Weights of a small GPT-style language model, trained from scratch on English Wikipedia: 85M tokens.
Each number is 500 + 40 x the weight over its row's rms, rounded and kept within 0 to 999. Layers, rows and columns count from 0. Numbers have three digits each. The size before them is the row's rms in percent of the matrix's.

# o: layer 9 attention output (transposed), 64x64, rms 0.2, rows 60-63, columns 0-63
# v: layer 9 attention value, 64x64, rms 0.0874, rows 61-63, columns 0-63
# gate: layer 9 MLP gate, 192x64, rms 0.241, rows 0-10, columns 0-63
# up: layer 9 MLP up, 192x64, rms 0.263, rows 0-10, columns 0-63
# down: layer 9 MLP down (transposed), 192x64, rms 0.0537, rows 0-10, columns 0-63
o60 080:504549524485466478562564487510575532485442427512560471518520492500415491434499514503471509561534453494504458524487407503518429473513531539490476513543567459589533432513511511525518497531558517
v61 094:489518454402595565605515458436533501534501457564521511513524480498480509535523548514488483524529516500517439494458506519503486527589479469447504458447453506488514463464525500470523449435452448
o61 089:454432527561417406453455525566427533485491567470449544515478546484493508494474464528508498453459441518504504558457498478542432480465518513508525551555521535475446540535468489531494540556513522
v62 093:455518547584560544497503508476493461425445503490547453578506455454487578499478473382503437535546501501466487481477494465533486455504534535515466431499489489536499567520481501502462499527420511
o62 083:586462470376451439481463513490503489559552479476458495474524538562510429491475538588504563476477520520515491500562506543500473537445490457505496558511490491441470460477506484531564475488532456
v63 097:498464514470480494467587584554480506521442513501519468434465447467508593484516484523501525435469492594572493505510471548459496467546518525470439462515496494441506526553519553475519487565516434
o63 095:475510452489520507593465442478457457481537471490446521565526523499481396512424555457511458542483514468427519471525495466490516477518469516565567522541458509540494437448485462509480506444543565
gate0 099:475511494459465527521463462458438482446587587479523467504533466529519546497474542492527436476481457463482538497429539418476499533522522548465452536536422578455498565447497528522491480515489454
up0 099:556452512533507527489497485534456485464487524534535473507558545553537479495491582435508593477537495518499545512545482473531461421585464451525530452519477470596455477466489534523540435533539483
down0 106:496515525401489523544527530471535470447478563479505476487512503476567580486446460493508419544563515498532450483453462453486412478455494493506515491513451459467530504503506492567468512603558512
gate1 092:489450528466496538507446479562463522447512521562479473518514551548509493515458525467464495479509410542552409439584460549498469437484506451517492538504539468512532542560513549496554551472460445
up1 093:407541517469484530436517517497426479510524506495440489572497499509591577515472548534511550437488525445491504567470495514499484511497494509452509474405515452447445469479544441560478475467529489
down1 087:520469561429544518484510484549533494452474500519506467430533524550486493495486538506463493625532436460456456469529445472494488443532500455521457541560549450544551464487532493458467544457564523
gate2 100:557468557546532499585510514391445520515471564482467525563470503487469479514541521470469474518555455476492530552443513433528529481448453468468523540562443513511513501514438474522497533419527526
up2 088:511494454520493461483427538467545520506552544561427497465548578533456485592585483493568460544523508482580548494532474488555484542485519480479487480492522518468519452545497479556489502425541520
down2 089:511475474515545491421468487481442532492504485463489487502441488522499474412515502561465493579486587530431495492528479443469467499454493564559518501463480495479529497460507555450550394493576471
gate3 096:564515489495499465463522513426567498518515423513537471537490526513508512524550536526576494504572503481532467495482475475488531523488503494562543514485569512458510580472436537525505528509486655
up3 100:486459471476500512533526512532499506525531508486530488534545480487615483593457496540526515519454481448534463426423424497466518487568467541513503533519568561572461521490513503506502467514563576
down3 092:482503491516457475461551512505542478429509467561475482464507514530443514462530536406507481528557523540516522528521561501455503490486575461437508475492479421431536491574416459485555509482455434
gate4 099:473497495481502477501459389512506473581482488482525519537448548492547497471461497460532492539482475521537595523495525410526499456501446479553569442546492440426502432455479469491474448519471485
up4 094:468517549464573364470519461507504577535506466440539441472523548531516468549514497475527534545465441509470465499474499516459499529542448466523487503477439455495486519562501461575556529474539493
down4 094:464493530424515550506493542493430434516517500467435402430558462507469494494456513516518495407528524541511463494512504447430510489522536512521524453414492480514544535481552549446533483559490487
gate5 089:533472570540460507503482497515520580400510500502487522485546497513511503463415511572546541531485441526514526509447489480461557578498487481403498434518547500502482546509479556469544492475503582
up5 101:494512523467461518460488581456497509467492549520530514493432502437458488457502438554451465506564442483526462510513452434509505550514466518510524519495410508540511499527443447532416480614505509
down5 096:538518508553549455516479480513462562514400532527418511568534527487499508545508435431446551536429523525447576584477480547525491476468486510480479500483497544544503497480559550506517551464507513
gate6 105:502463470495454545505460500454520537487530477458465492520470499521465533520575515474439467494496537457581511465521487490505475530542529496469464521543423481528575517572440490515517478491648431
up6 109:428531512522502454447447491481573414431532494519522470480486459491487508472489528486581554481520492544512476479471510499520509512501471553486497569462477473426509538476493486482475555632586503
down6 115:505537529493542544545557545513522517549512459475554537451561438517482488527484523536476501510502551544476480472437450527532536426463523557510558496427486409512457524393503534442522530532491480
gate7 103:574531435465477547480519555561492471482493598549421455540447503507526489513509481501557449533512551487504543525518545501519470466488516512467487475609483469439499417532551480487488535526546466
up7 100:553522483444607524537486473538536470532573500519528456498530469499457592498455495483522534486509549476485566521467483449531480545560589510483572502499514501504420477482440504508446509544557491
down7 098:462463538541527537458517524537464448540468510495530516528490512494525470415457495558485486539506398471580512429493477530442510422414488437489517501481471528462516457516536518487529460493404522
gate8 099:504496526536525494472533503522566507504526500429478535528489444576405504537486558537518496508496534515481445527486588412391511493518451546513490492587494471537547517508536478568531494511473528
up8 116:506481464489526450481518544542547502480458503450467487596550500512432525456537535509518444425511447459506570479506510512564428524502523489452494515496527547530503519549505550534530390554537554
down8 109:449546527493395435502484512453519507433466489570586531538440514498524568497515456573539484550483515506473517504489540504497499484505461463508527461548503482488490381468486573456548510499523493
gate9 100:512461455536481488453472481485578476532491520478420473476454535480559471530482437456475471546525523491508517443512447533487489522470539390513497525535492493534478440559497605482566570505451489
up9 097:528504465516430574539447521442532475531512530455474522488494539492525534474501452444571402438475520469447524500514457467501465547446519492438493525491542490596457469460511474541482439539460463
down9 104:496448505514470478562474465479486436457501441483555446475536467519576499551479457560521502482484523505487462482462488541528474508569505490474442452484541554424439539460491581503529460439419456
gate10 101:503446607538383527442458512407507549496493497538475552496496542521503453458507503498532557436468500533403472488516429490455563491470531512498529517480492504460486545494551491472515489487511533
up10 100:520538443512464444545527427474594541508483524440490387502487512549519510512540447471433523556531494479540434528454512491540500523556481432524589477500509468443490503499521498461470485511512460
down10 104:478465468522442522410458502486514551467551468503489519527468483430521490491494481482567440537464560572442456472539503504520436542470598506559513528579564467448531533539517488457495482482518503